Weights of a small transformer language model.
Training: a variant of SOAP for these matrices, 138M tokens.
Each number is 128 + 32 x the weight over its row's rms, rounded and kept within 0 to 255. Layers, rows and columns count from 0. Numbers have three digits each. The size before them is the row's rms in percent of the matrix's.

# layer 2 attention key, 96x96, rms 0.13, rows 40-80, columns 0-95
082:144140131120113094140137140126100103153105154152064105206120115108177106145031134172164129180135151181111098119125164133076086133146174120087088100172072135164117121077114103130141104170118130127071126114150166174135127068148074101119118078107130089074123125104106143128148139103123134043
100:140101124108110106118114217110121148122102135147109077159172182187139116097120159144109157116111116145155113137145165080162097147177124077099147129174153137100161123104114116140210118122103125193152218078146166116146132132144100130111123182168114056150107141146132110103075129146200183118
093:075113144145129146139164164114152108125140092096092142106135077155085056078113127082168104165133131171191085141158194121074128177132117148150149138111218137141089124158109095120146078118124165135118109126145124137109133128096101162163105113021097119091109107123087112105136187077150120149
109:123143086130147172121121116137112128149135078124081153078091137198117101124134096144110165143124170080139095023102074114139126111081145135136109115102137071101126154110069127139181133079134151137157104146185087095146141096150095102107128120102142150180133067072074125081123100177119169181
096:141107135172103130054159126179118143074146107119103186112087146146101154136111086129166076145157153137086100080152120181146161072095153149118100130109186128128138143095076129148151136070130187169142095139186095197117126147114113105085180091110179151109137136129128157073161182141115138080
107:118075142147151129066206140165096115116147157198154139076142108156134134142120142110186184187133114112082092118156085150150150113116161145157129114121155141115213146111120100130166132083179185148124171130096170139221155103117156095095101118137121144153155124179129132099121119129091143067
097:127144155064136141217113171109139113160181149121146105117141116134117104091143125199161148092135089116102157136156162116097194111114058119090179134134119101137188105087130144190146088134127158135081122080132108146201137087132134093167106080086117135054097103093114118123158145096127166145
084:131113083084147130156104149104091056093074133087118120144124124125122106115092106133158138210199115137156134174083164096104108096147131086089120106213081098182092175124150117123133141193081127124120131153099136116110089081118131110198140100138118109068149161094159064111125106140108127121
078:149085116087174078155174142091123086139153140146055144088167090121157067138147111104168135141132121170102099095133163086129111144174129141108138091154174101129073156091136151068146095110089178145122117112154108165126104152185123062156109147114107058181052088133157117095138114096131150106
096:105121105084128130119152156150161101117176073148162088171118204143150175149065120124121098114080148148155113163152138116187177128088105221107111127123116105151131121061111084171173171109094167099167137143135111180107145191117136175109133163150159168149180156136142150163163150160111120134
109:095096128112173135122192095083072069195061123048161129144097108114167117145113109092181125143157116214147060167078135174150161107151085126114150124144111140136137108173115169137131111140110107141146141162127137143157148163152119100105170124124071141156132105171134181141178080151118122110
095:076165138122097151160150088159105091119146079191138111174082078139135084137082180116189131181129117118169109160089124119165147163052056149119120159139120134155159162139072132155171173095161129114096120089115170102153128073101143118173138110139188093118131119129086154087138154143106180132
097:144133144104149187178121125175153157074115104104116136165125093196129116123100170125109112130138150108162104130130167086185129115125139132134096111131129115184121122083111110112109173124118098101142125096161140187171160084098168204138102125112126125038146146144189075160076224160154128108
089:126203124118120104098150191141162078175140080126096135156175081145140136131090171159125063162121118164130076128127185118149125164121142104080186161122113101143134103136117169090115135134046148106141149082103149120113131143176069053168130101105117087144104130136175120097080181096116096138
095:134078128128135128135160107125090124154146151097175180171114180154168116140140159113159106136100125218161107079091137086170120186110143079184124186064158109137147088132106071122091102115178112140096101164070088147093188119110110083150133118079140094163154133151098161148133121138149162088
101:188134137154133189106135168124125107117120088168153158106141131137113148074149130113116206137150109116124095078151138090132133078178130056116152116097120150089155094209145135051117081094193111123133148124129097061113130144136184068130135143148117142207101113122105105101113130131088118179
109:131087144132113134106165140180104169087167156159111108145176173088136148154063084063119119105137156088138148131098147126120120153088128144106163144097139133121208096144127111169080135100125101164091162092115083109094179148205085115088170142166179143161106142130119164137171114084172102191
098:101064109106168082128125160135113147104111114188092149126120129183083133142105129106071183149034084121090110107116161127064082147153091114083116156190106109139124151142123158152141104120139088146109154146090166085118184129110180182139085172171153090139119151100102100114078121145151166156
092:080146112158114168182144108150149182108111075075147111127113178140136179095137129119112153162153164107100126146137122098143091178205110104135159134137126118125130150085108121097172128065156157077168105116068075144147107148067079182139139136079138164092185099100139181159094158141156083151
084:120174100116075132139150085153107113109136142098140128099124128106110094120139085000121131112111136169120127127127088129117089180123085191130070169130122120128124133151134053175048104128116150170122128150149123091141081137091071174166148135114135131146109107120124100157201093161157158108
099:189125215121137147119110173099151077141098081162152112126189111134098104171097140119150097172121117073132123147159135219078120125139092135147123162113119109128107126122114095146144123121054098111120180044096120112206124124118115103135159101116103139116089113157213124097147167146145143144
085:136125137140099172144084149126170130101104142132104152140102076065077075125104080127130158083108088117160156148110177112122128150167106172111121144068130196134088114167110078130072126178104102169151084211103182091105143126113125130090150099131123071141137102060093090176119098112158136124
086:132176127177182161173135103156139125095127092139170161122104167099132150164122117112174067125171101172176113154095087137114095108154119144113133157126186140165216137143095103119123148122187090061150167164139167102160203124107110135147086157137142163179149096077114119167166178124145136150
091:064112202052147115086121165104134111100054108119090041158086182091131129132089094094142093149156143132164113152118145191116133073093073168136137165160131151116131125086154141157088114144128178132114075127118116100140143157155133162100127120175116133092139114167182126161180106105131151111
109:154214135112187143081092137110161146137171131148107094101103171119100115174135144131119092109113090158107116153147174125152159089147171103145070126147120135096145080162090088157136141086138145112184104134182122125140088103159124090137151088115114070142055058148158096063170169107083151119
123:127105140145197150126174092153087113106155103096177129132170135087205134139136204094191119149132173030078136191121099142121137118100093112123160140090134131122140086142062147151133173118135120154083110137096104157187142098148105079129101157111145126114139128137127156129197120159119099082
110:168181121153054158072137133116203109177133164187176101145145122089152073131156108140086149082146119109134126121084141154115170159119122170153144164135151111119179107134111186088087077125129110138091120093153131117095152095138108105154113114117191150103145061128126061142195148149127077144
128:192104154147151072127196126112117124111185183113132195037110079156155124114185105105179123120185120171115122086174102102120144096092125135160118151142174115142114114139143122092119122128162150183156143136109149175153143062109146132100154140156135147173133108160110090146181063174120099138
119:082144137101155132125119154097136152143073146091166059143110066073147149106139178089136194116133141140138185190110135144123162174138097143157125174129070149124171119085101116146095157069096104154108183132112129082125182097107156119119167142169097135198151105143096122091135090113151182169
132:125138189111130097132164154110106111142084110127164130134094156124070111153109097082150118163182110128112131110141078193134222116126087160197132133099117103125151109105189127142112152158105180160078112085113075123094070164130098118119171120130118158098169102173179193093169135117119159096
139:150127107080103062161103107050156080123103184175103142099204160168122133118116152150088144080115104054131173119183126149117118117163110105163140160161159111127089123147125133137100074171156148123107108085098077109172114125194136073160097126174104104132136141135178138114096090165141148150
133:102101084116150136100147077149158111091108145108142154133040125138160151166121075112121061079098142087061104109108087158146148135142161124168074141109109100135163133059108067124075150148153071080177085151160102129165141132137136184143149191076136149119171120142099102155146099141126129131
125:174094078136125151116094110183074126103048188093124105139111187106130143162131138135152158096124153106113163150082115062102087088139134138117048143100128151123108173116184168145085164141188143087104123177115140111105116130145154116168088117160140124118144148116105164178163051111142126081
156:096105095125160165171174087128087115096081135130139153154129121131089135100083161093144106134143138143181130134137101112148158138124135111177095167137105144186169141074064071150209158069157152111119182116087150135139151121081136149144119116118146105086208162121157080101145133176044117130
130:160098093184150118069186098126092122125142186139136176070153127163133110120117146116095136120172135162136144104064108138142105109117137105166110137131116082147162157115091178120165135071082121165115201161103135099111162132076158096132092101125044135181130166132105138102084047138084125115
115:133079131131172166091136100110101122225126113075152181082153116110098083119127107105126122122220119097148128172138089180089086109142140150143152089099137128054153154123125117157154125129192137170154164117125153094156122144144175072141143103104140156151136177158135084112117120132059100182
117:131144153128071139144184144145126128151143118139078150112097164089144108101171164159135106158094152133149110090151145132184135102128120120120172134103146115133137108101077116087188068163124136163172117099133130130139150131114120106092139116124078079182121041165201142054118166071121201064
104:198141105096123181163099123114201129146110113107114125108068185127129104119136158111147163109058106199130187159106128162155145185138121116076114150119120107108138130104085160103134157162070100101127085151136073132124144146115103217130115135141157199154148124112083072135144150155140176144
125:113105130114096139131101139158098152115133144076144152170144157176097144116126120117090142123114143166113085127099167073170146087122103155170135150111105180168117117118185131122122137124109126161076181147131110186177142235134155111102075175088155117082174175138157156159077129137189068090
131:115130099138065120159083172095119130119188159156139150142131170085139170131170093135053106109078082065129146137120101066115135140121077114103143193125162095113111085087166118174098125178165082138139106143126121167067125150121099117114120158137108115172142109047094075161112136120125094172
123:044070094138099146132150114137148175100132106182111124146176087127138158131112178093129093110101107123200156147146098112130100173169122158058129102140104091180138129129129140127135163147073121141150158140189144165118158122170087118080093147184148086192167184112146125148104134151142103194
# layer 2 attention query, 96x96, rms 0.131, rows 41-80, columns 0-95
099:163093102118076123095077138163102078110110125158131117166140132152125136091131126147156114192109107199057077100111154126125072144162146073117134150132141123180159113156155137084091109192075107116119095169111188146143117125147130128130093151108097083167099126109132076129056124102078170063
094:107195137126103089110167093112116161125202098178138043138149041149167117112151155150086075140170067179089126095163140105134129185106149162139122120154100136165155160162123101083127111144122165092110154145083119128097091107108105123132116120173165112042132132128119093097131113143119085142
098:122098138077143113105166095109183141177121120118074175132143084152126142101105178173143141124124128142176091138165175127118080152133121139121067120144095064110159145137080112187137154114108106138135127072146127140144144100102115189161121088102200138045089127136181151214127156099164104142
094:134137179117132169178166140102151191162133097123067185090124120140114135097146145156117102206150156129106146175147141142139159112120132149124133072130089129130205107109121162098132183081036099062159127106125080181148114097142116154061155115123138153105117115154167116163157156155090141163
097:149145125131183159129156078134084125144158088131097084136114156087116137117129195158138135167194161107128172153155112112165109135146091150120188077119153121070178111051145092140197101086182142099115156125126102109136155158160141097175118113091105076102096151170184159135071168137100132122
099:130117113143102142149111127152145104115108140086129093150174112090186128059098184155156117142138138194166160129113196093170138128085101086150175202104140144138109164200116116159139077185137186172092147135150139178070128081112149155096141136154150076112099137103113128111065123161145134128
088:151075165130159139115182075119128156116080147077192143139106102138096107134199148096122164107138142176148121119133126114148082172144086138138117071156137099161103119110118156130128111152149121098164112164124118103140077087136146175140132170124103161166117118121130255066115086122154179091
084:098150180098130118124132108095130160150202157120132120165130130178121138126159070202133186193176135160125053092176145120133088105077094141118088094179124124102118145135124079173134085139181120107126139157114107186115109077135153126163109200169161128114073143143126076114137107122149127099
097:151150130167125121128160111148159132149075158161143117132127123116132155123099081065119080152125127109119081140106098161144148110085131081160151187167103089153181144123120248113110161096161097075118157045117077171124116137141075159116152169156084120135141091142177158099115145096139080128
098:105143116104149097147072163090136086131113155096165100094165159146065120119130135112131158124104157104078144081162102184110141145106109180159140114138094128119071139034121142123165058025153115100131094141092079141062146166109125105167137141157094189153111137147150107119134114118111100160
095:095075121091152113111186127078107087112110137148130072181090109107147143056120128131120144131117152108108138109138127106127151186073058189040157207125110134135165099090118082137183090090154122115139123089105138105167152095081158153120059129141150146134156147138178140134128158104097122147
089:182082108167085117130165091132108101111119147153126064167117127135137138102115158101184143106110150162124083122165119165193126174169095188106108104099120105175105130163100138181141136101057174156135203111184186124148125136148129105114109082120143075201147141152120164104149170138157164129
102:089125111122123128111093151104124131134151094146177114185152134218124092122144083142134097165139131147121107135092099117080088160102120140063102123151117165198124124140114047117158090094142161140130124136209088084083082131146090136168082120123116049156095128142096114093142137138199153156
096:104133141105102170122150183104112138148141137139119128082136135177048130111142187132140153165150091128128110098129091135116132140140102158138106182128123167125132157065103116149153143068178213143069156138024113134089140144089150066180055085124133125115144093150140085134149141105099155119
107:193115142154045096132109136149156133131100159068160087172088119134121140109150126072158174133127105127123097090150112109083112141164172095125137127101155128084104072197171074124089112161123084091140115103103139112115086168115101119199178160055135145129094114120104160144052125151130110122
096:053169152133134114117127163167124126102151091123174068176186153170131126108120163153128158113094126133141142154168122111089118140132147082093147138081149121128133100153099116106076114037078110124037095156074103157185157129148155122143116118134138167137136146171121146108112046196095114134
101:071092099104133114070144089117116113087191140163141113161093154136153127122127162220132117166119099146136097119087117134194193094092152114135093141167107107094158096158220101142057149180150099100130133129146115129128142093128163169171114188135174128093141146144131131159092104145074120132
083:058179161143063143137092136180136147104157145102144109179168102074100147140136151085123089123116115139143125119129120132128086101144134176130116132090108095114109169246179080142084113151166168065092130108144144174155096085089088145121131117128128086133151153141140076152146180129134111073
079:145126158129164135098213155104162095151096126181155143130185172137167184124114128112078185114089125132118164121121130133194095146078159189109102109118171153126118143145068148168086151094183147120151099154079124123129182133069128178117175105141074163134139158118127072147180122093131126131
111:110152104179142085111122123116141125149182131175129104223139136128097119056127160170113165056156106195131151121099161147141104173135175109095183138177158134181154088163103148098128092150086081211140125146135094099107148104146167169137130133120151094154135137115117183073137139158106123137
088:149154095117107057173143025095130107110125167096126102113082135197154154116166144120044108111169154125085170111137129123159105124140088097117129163101149116113069150169087108122121087055132123132164116164067162094156113150115159172104112125142092140157163151147094086143113087169133099123
087:103084109138208150157139176122126171148097110095135087177119076079179133163126138107136113082168173156159157190134131156144194168142139125143108102082115192096163105123171135130150149152104101108116173127045119107110218132120114114132143106111146156112127109171124100161161119131102064116
098:090157119138128099125136144149161172108161123140127084127101198094088165169128133145104155158076129122101180128101104166133162142072098211114149137153151163176134144083118196149052162095118113117081076139124144125065119167133151114094145107205132132153129130139102196109121151076113160106
116:116185140104117101225115116113169156193133086130098139132095154147108109145100109176114172116113156173165133061115127112138137159181161124101109127086085172145115138088134200078141142180109132187119130116142173100157137112153130193106161150155109115161099089192130138139111103111196113096
129:104094172083083142127122095107126100103101166158107052112184091082093121086114163121136119105136162097143198132135131168148088124090082182121191136154110155159132107057141152142124093099088152172073129099105129126136188124088109128126107080103134163100164128172140156105191130100096130186
117:102168124163112110184063129064227139133169102095150120102148174124128154074038157144124164091118115101125183112139116082118133134096117112092105166133115113147118155151143149195106136181123105136153087169157094098097137172101111152180039152106149128137117116115107147140107141105110143155
134:168148153115135209163105121079121121156104145172114139104186082105106152153099145092141120110172099139092138150144130194151140121115160126167129116130162152109170198063074135155153203041121163150093157136097146118169128129133152132177145068111103131099129096140113096111166145133119186176
125:105076109125156118213096151142135109084191169156154101133104171168140122115150121131091093086103109143053156170078112072088121163165106089095154152111095129135127146125151157152098087128153124174155083176110093137099108111209154133154120182123108083161116134120074098147178130093146145163
125:124178168103126089157091164110176162179145129157123099112169165130106119104111099150085101170146120149098179166109144100164170166106214154144221122127131171154147084105172120140163081104124093109132099154112068107108153155140131155131116149190076140065105092153120135130136167081160135111
119:139133112135165121139091106180128171124128149163106083121116207186115151149063158144107092189124112109123151122045153082142104087103109086138158102171141062190170131074148146108129134175097100147072146148159122098126165159166158118164116147096125178123095128146094138128060105157122163125
141:171131136146144096106154114115110124129093139192126091095122093066126110178120113119246170142130151138145095111131123198184164123090118131138124132144100161085192163107126173130106163083141133125113172099076163106132122120087070146134182087165166180140152106137165156105173106104098146106
133:149084103070102128146160083147070121166157115155153089106114179140170152148179098118162126118139145059144083120088039177162138094104095133138117081157111116110149109120145077124074137164146147204087140131182153140194084128083093135139117091138102135101150131104127131162185102106105107122
143:096128139165143170133144121120117098145139115176163136192154156080122085146150116109136121164108122085132108145132097192087115183121115147118134158125148108128174137105123167043060154084138093118117160084073117171168127148107098081139120122119108172183182117191133155109186140075131176060
120:148143173138153156122086152090109107102107132119107159139241175095150156136139114140176126102184124116149115081128105152073112080107115142151181106138173096086134147035160067092164143088142129135142080100102142136173135118101109125134129108085136191131166140198129085115156116120139155098
118:078166185169115142134065148140138099137139098140115138146154086086129126132151098170094190070157111121138143108186162114101068111156089134131161065158147185146134145139135113105178129078126118143116138196112108101095176142135145150099159111137108159023132114107111169192113111122159078128
110:187162148098134086148151177089099180125144161172109100161127108150078114101123162121087118171159110173093123092192158108098147148140172106086122130130142134099109126122095153107152157122025107135164143144102182111130073136160137137081106150099136114095141144092157116110088132133211086052
100:147188122099129080142069114135167124102170141104124112113075124083152093174130117093102132137138110163153141091104079137126136145141144156128075137211087111139099159147110158104034100123073074177163124124127104124076065092132156096116096180121146092136155100125092131130193077132115144166
128:169094105140105073177122098129104092160107081091184131161084151136137178135148081090145113174142164086165127138181110134145140134118174048146158106079199112136129131141122144112099092099122135122124098119123146208132093056107103092127142076100146123138108184102100184141151158150088161096
115:159153110114133117121128093137157133144145160116176093124056140152163164146122148099070150119080101119144110115123124108122240123134087132141071188102158163127070177163120112099078162129162152092103099174091135114132138149159154094091078166113208142110182147137076129127112093176118128109
121:135084137132151153131147096161129123076146121124129122222141187134149090152117147133184149162109143096185090174086111102117125093114128109120113117104154159104133088141132125133111140094134199042100125106106160158139119098209130067158077162134131123177118107148111163058142093188096124088
# layer 2 attention value, 96x96, rms 0.151, rows 32-63, columns 0-95
075:075042159176097114103115179083101175136145149110149129152123141151096126148118089087120124110185173129096173103152127078129124096095132110122115122077101193120147106099143069171120115222120135124150181089166103133177147099172140086119115168154130096171169101121147108122139184107145128090
099:106127128138118098120142134101106233128186138175145144154119160160147112102142157157112139103094078141149152154093104130104133126124198099104127130121153155068147086098115103174159155119099197078107109097159159133091152183212139108081123166134147095138117110112101149136106117112105077036
095:198133187157132181109155143110073047064129143129106078088118117137110137096100154155152085068131150110171091178168163127093162160147077161157114152107166140151137132100095179113190117156137094127166120182117140158096142137103110153137155120132144048134165075122154106093108105120154129124
099:119111128162144117167148143145153167133115124170099145085089129166132130159079207141141084121113135132198142125162142157131172105127068208118102151083158016124058119144121143143161082076166145136193125118087160143115125116152142174118164112130152114098142119111152159142061124126133105101
083:143080098095142161179159095104126122131082076095138107139167069140102141123179164114113072134169146159141150166098175144159168124205069122145118149144134098079137141180162136144162113086127087186117144175127172141120065119122096180183139112086181140088157117141152135194111136149134112133
097:113092084157107139202051109066129147132139133082119179143116145100154094210121187120126112091166119111120102136154112119126143152115120143115161090151170050151050142099151105128116156104101117184130124146118108105142093069110151171155171111136161166129094090069101189103132122138106153147
093:167144121109161149164090136096120106161123108118108130172079111135129121136167168107131129069159135085163093117089088114069097164168136101150120126043190156130131112092165199141136112123155137118053062127200192112121104129119121154146127159149123097126159134166139107067088111064115148104
089:149145153116146043112154113155163139121074141142085116165148111157144135107131118107148089134131206128114112113106072159164153122151082138122109108102113137162130133139195120145116082142202082182146093085146146050087147094085137109183127180184176076102119120163129067101136139152136145138
106:147181105153103097087102123146147093161130150163163095082137089158123143111139064138161109166134092078077095125183135131167124120180116175118105161207127171168167148171091113066174119123079143140126155163062103154161099121122117101113165119120118122092089179120173139147128150168177079109
101:129136123100110121085202127152099143098067111100091109159152108096137174147075167175113126111115126128158169111118128165160151127134076193161103085106129061088096142097096184101114138114147106157181124143122176165138108103147112093160131117131099116118163158121108098084109195113147240104
110:117148131189077105085091152116068123120140118103113147101162178114056133120110099139158127114159108122063160111155113113078121089111154081130184113188170107168116113138177103126141108111139135128120043121186178178106164158208134175110151118122169148143117112100092124116162109107074135094
091:154101122138149103071161111099160087168120165138142185087119152106057097138148102105143113130107088146113106130148100101057155101167149142116167142130098081131098098137127141091075094134163122062168063104106114191121167115182164092119157136176160141115182158069142169113107184144105130089
088:133115129129099115152151124146117135147143153142085101096176182128130140101116073087079141188121135128145062107133103170132144115095112118184140102118073127125115255102134112127042149128128094118125138148079159169120102130082139115126140146131079148089073117119109074165157163115175163133
076:131105142135108149104146106158101145092115167119122138166118101106142157154089113146100100145104084148184133116123175134089183218131096182155110182165118108067159149152036132118157084178112112155137154112156111069161193137105128119094096077087076103090167141107131160115135094172142107140
094:079111104101158077171144141129099099124190080100173128149119115075137126213193162099113103107144188158116121126097164122086105077130094169134101167099091131080104082135177141149130086143142103143119225127122112118152138066104118115118124138134095152160140132108179146131080178151088143113
104:115179136193130113027097207173128135107134168176120143146132112208133112132096089153161168093119131115115108096079114151111130122129126120177127086054102182167144099097128159126081141114135141115083131116134137121157161115102146111136083098146106104124126168163161092143134188047108116140
098:153077166169057165122140095130119126162094144131143096186141171174152125101164094128141115069134163101169136170159100116111124182130166128119130165112133182163134130084110073080136107097071103144118159088187124093112134102040145076081085157123088147087101117085152148122106120122137126173
098:119130114059143132176180150090146170096131093089148119072142143169141168101125145150147106123145109110196119160096131138113162144115150081132106131125142085172131109125140106120181100152126129152069097111115126114165076152103119106173018112143171186197071135114178112108151112065119095129
073:070150147130134090133161114131164083099080102137161130119132122097168203061134191137073144144151161167116170091143158128161148099113116139149103107152141140063112091201151123194098121077197090082151122151152146141148183140108079181150122134140130122115153089164144094099086095125093134118
084:162139129111144160113161120145134111106100159128138077158128157109169148101188118088120111150160097077186110078141173133124155134132093185090122096100095097099145143131095116173143113113163120127200104098080091073113147151155138144098113097149103122111255134118085165155130130119092189172
094:110117123126120154115194133146159107155141107120128162156125130098064139067020160154140172134139124141111158130125111147097098162175147153139082099140122157155181091193135113173135150099127141127123041138117118135147160066147119124110075118084093132063083083103111089189101096115160142140
097:102142107188125191127126189148085200145131166108122142171138071118110090126054074075143146201129083094071138094099122095160116141126132112141130116106158144157140115154143103100137169162071101113123160070122141147149127107159110145170128051096103150141118128120136162146132144154119156210
062:080161137210175133143097126160092115092123146163139072143074163162086177134105131128112144144126177116119148057171117148108087126064130138118140125181139077101121124157089092157163109108100178127132180111169165128107141169126079165069123119127104113119087172149095079070119094144111078143
082:116128125168112119115079183134143132060120095106168140129102187074160106156124167110122144110148114088188088168164073145081069149107135122139096124121079135139118135046109126150132136168155188160125124114097084089107122098176113176129105181122122150133088162171170094130176178147164178107
096:078130128143153098078135127160161044089085121115133170159115097078214131121160170109081108147139150111101110111128183156088132146134106121149113126125107194064137136142140147102136162152193110112121125094180128086131174112062136137173090139149134162152134188143167087073148140168150158109
091:111186125123148075131079124116131182123185120119150128094110130123118120129085131122155218071084084144137143121072098127130209194120194116141097141116168074151078119135129118167126127085106121131118114190083124129149112065112083159156156104133129101094064115123140155164105106132118087175
109:116159106094143115207157120159107113106218127154118128065129125085123170137091134106090112179110115147140163085112160137163198136109130156121126107106138092137104153216090111111126077111133116130201183118109111140126148092123116141131124125120063168124117094117133157113128050111131183199
099:081092111125186112151101132128159117138017109153106161163115140105170122179138159186100110086117118124133100123164121137102135109121138194153136206116165112049129135046117149101096127131150158147121122132143157099149080103133104123083126138143146113115143171147108135176130157178138045089
091:171160118116141155140138159155117089158126172128162162073106170084087150147124113099135140134154120092146131156116149109161098157100193176168127107155070089166079128129185137082137072137139090212067079145089087160180116127105104136080122112114109122055107105132141125115129138207118142140
099:141158149141130181166140147124173144153095157142126145084147141151155190083112132105145143173101064137167087141135134081159097121076103120152113141153160049154101100102085113135096131150088106069129130143054109150164077082097070177139104100105154139142119110156184131124161076107170077168
097:148115120057155109119131116117130144116145077050063134128119099153132120154138089143188154144112073151162165135194159138100144150118092140139115173151124080181142154101079146125120097148137203131108127137075107164129165132150182120097096149086196173150060087129158135102130103135164069137
091:080126178119036114116093135107131165133128101110139132118123142094194098104094096082146095140129122166166146124130081102108196148115124078063099153117135089169104187138147117148148112090139071186163141121108121030102111145154123161151116097167140155171170101132146151114146077140134179116
# layer 2 attention output (transposed), 96x96, rms 0.194, rows 32-63, columns 0-95
080:155168068134119117132138028177163106107152060138126121103091138132127126092151146167096141122119113125176127112128133176089158127115121122126092139207107056153102088142172147165167137101133148192120094129149124143065061131101139173147127077163142131122126126160162188127171161162118147174
092:239107121160134128149153121119127069111107139131123114101132080122130059150127140115143141107106120149094101110115170140152105158150102141121130202174123120190139119153101096077122115136142080145151182166165141090200127090100120162191150103062127108142147098162130119099163136160161206165
101:091101080084108102095125166153144175187129113099174153129158111200177161162120141107116183206141142142088146137123137188159123108079152089118157063188128108094164116173148181119089109127152106135138136096128107154135123126180112102116124158149134176120123177108100146148062130146107144199
098:110124108134124144111103146110124061143151117095181098142199113121177154120145103111169149182116160125110103130102141069114120203126181062148172106142082171097203145084176131075110135135135128113066183086171100164119142108100141104180124163087064127130106137123133105098136102112086139142
083:117144145159152106080106155102147151133173156119097146120100146154211147134125101207098145097107148084062073081166109135118113201105127100183148137057141152090094175105125133088143130124127143101145116072088099131140173157133129154103125210133110116100121155111079136057110160093127122146
093:112144122111175153130194137215063117127117136173133066144145122123138113094178094074133120195119104122093124175132120105098135190133140130144089181117117157041201112099112136133123135089182135109102117110167100132109100112114142127093172163122103059159107123172100128110137144126171143081
091:119118169154058107152109136171150118098161168102149158082175097123154148142101056098092105139134075162077157114174132157162170127128143124145170109165106130136160150118073104114146108080117105160178182147096076195147112098144172065111174151162085153125118157136135133138089190173161125130
092:085108128136127197150104079131148158211143092117162109182123138091129142084125170154103160118101145100141172115156167084101138156113182127116174102089169153128126145170087135118106113147077154129080124142098103255159112138142123126102121128096149132151146164115097163138164159145091057134
102:109110173130153143151084146103122188123141178106135107147103179059108102112155152117155116125139177114188168142072105128117143114095099075163126139069107099099126159106155165150044129166138087081121090149129137094128163087149149099137091151137175158135168125138074153122128040100124168180
110:107115099130172170079102093150126098155156129169133099134165134136190149121110095111119054128138119150136066161121134150125096125134186066133162175124150184097140104181145128118151102119139083116083153128104080095105154212132096112140135171128111155124123132102129128151139098092117015194
109:105145161107201153117131115189166107113109097144123098131094125114154119191134129092106142134050125122100087155150127166173094157090089215096063169091114144082112103141068154160128146087113068120151164132101126084124122123081108150120137149177101120144116102088154099136164177137164172169
086:152123106149090166127093066101159130083152104145093040102115101089174165107104178092147163133162148109139168141116116093146100134092135129128124142104089147103183132071140081142164099135107161172086150167148166099150169084093133120163076102137089123145079081172100112153175132133105154204
083:077148129155181161107088164146148133125106087143161149139170113114114124166102144134128110114083181091125220151110073071096093120146155193106121150083137136126094077169158139133139084150107109128161089126133110110151173154126083139142144141079088164156179120147179156070088054122109096098
077:146098082088148090140072147053109145174130120116156139156144166200142135112145117104197147084147154170146083113134127150206126055147141105148133089116099129148065091130194095115081152093189115164094154184109145146091116148134093120161136122125157095137095104148111111115155099094165111151
090:155133124141061167118076083128155128112134157180066166125168109148103115062118072134131117173129093093173088081153098117120157174145169093159108082115129065135128135102143124101152164134114153120109083110146139137045091171118136105133107061077121139120115086182097126092091182095156124115
104:092116144076132175193102092161199127121137149095148110095124101097127129144100135087132093118105162120201187155144105138139119075181147153104140082212113093149072115079095146206130100136128101130127118135142107172122115102143140118128167109095097180119149074121162099125155081140149097066
103:106181070083143070133141153122134131093127107109102108109084127144085111105105136090120114164129151138045160132107133107198143131121160175163154112144097064104123128156188119182051112190146111095134073167109086143105076133157117200160160113131155121093125108187123115149102147164132113105
101:123125172154090115146094127147124125116150116118111169126090104130124094134131059109081117090128108101068101157157124157114088139193109152145151107114128164112124175151106102191080211086155177100170113099142128149165106151126145189080194146156139093038158156133132120186093156150091115139
076:133086184141150136111142183128122139119156146091118144116154137178137130139160120126123148152131103125164095108147109118114097139099122129105131129091115113215134156120138170050182145112046180156120160066025110142055158168114114130105119114108146158114146162062148144124182154098138116188
089:058143098135137084085151142075100134122130116101086177105164149135114142108106126127169118136129164186161103139141133128114095118124193099136150125139150131170095118125129142100125102080056171183096156167166176188132170107153088144168111128166111091152024118113115096124168055137128082131
094:189108121153128104130105186066110150086134159129122131142141160113146146178129100113096090106095171086111115118080114153167131092138078088161187135142120111146086172106101195058115144139085122101146205095098174131103091169148095113126129147167120108164198169164183128110137130148112122072
094:153143136099176117097112098144189088105089176132149067096126224113115146152159112180110090087150129165170115155115142179115139070164127155150055174159073115109130142070135173155101122114170122133105108174141130124152107102143164170140149162153149145150090089154141121123125103110184082081
062:148169139089140080145123150113155083105117144125154176172176118153069103176107085118255091125115091190144111149112124134107145159112119103080123112154078119136140104099122118142087150163129078086123120099094116086056145111135106136177135148096142141182133102081144082115169113082125156119
086:138125136130123126111136132133049120145189171234115182167135097127114113104140107124107093155100165152134169106135164119128194102111172068101180180155112147127139077159112107193148139087133101112131143123196186159169096146108148112106151080130130114121114132073164125119120063098139135093
090:174118164148079144151082137123098209142162161112156115131164167179110163118137135099130128113130097116186135104157136102144179043107155123147117167087138090186136102119105124137156119086112178161118097111062119202091108146110104099083137084104162132090101119094152156185091126087166110163
097:152011170131111143160149140148107113143094173169090117149148098100146090117137154113119107160182143109117113136164132131139037132182104151109163085130104168135148175070083163108146145145159131083117172111144164107143148116149195100105066133104136115120152156148101105051101137117121116077
102:113122122170134112051135164081144116165104103086161124217172197147117125108133108127133109142188161131164108162117097114115109148168120184136119121100121156169183145086195138075110177148149175163086152121150157103082154201134117116144136134113159094127156180137152137110088180102098101136
095:167167143113101126166143156188078130137198161172156136128135092138157126110155151139175148157150111183150134114133157136133132157152147041158129155122074131098129073139134018140173112125131132082117143138087120144092157106119150073158157119072149150143097085103150095075150079111117176097
088:066125099129097125098131140065168155064158098138087168174086084136133134093143112066128096105115102120130112055157096135154155105121069116140146137109142147110193121113128122127123179075151159074180203132150181103095089118160118073111122135139153172203115134151122082150135103108147128116
094:063111166133148080128129170155059115084125140089122125111127105111102124136165159162125140080176097176091172129121144166083122080161156132105125061139026201121176147125210121123142152104136149118151156126097138087145143112119193157084172143140122147088125141103108123104132095115093137094
101:094123161173087114147131140122092118170080165181209149123130165129113099126125140095099166133119076061101124159130113132165170101162166142148127053126117140093143135114162153109112167163189111106156159124108153091131118122041127169167077125115098101086198107144117109131106135137061177106
093:128062133117157149123153129174088093138131099132111076102118158120121114112171114151115169132128135097082086158129177059167098133127118187140138057114132148144082086131146172132112136130143180131073082157178127204161116118086168108096132117115109090080039179116181155150134112093101116118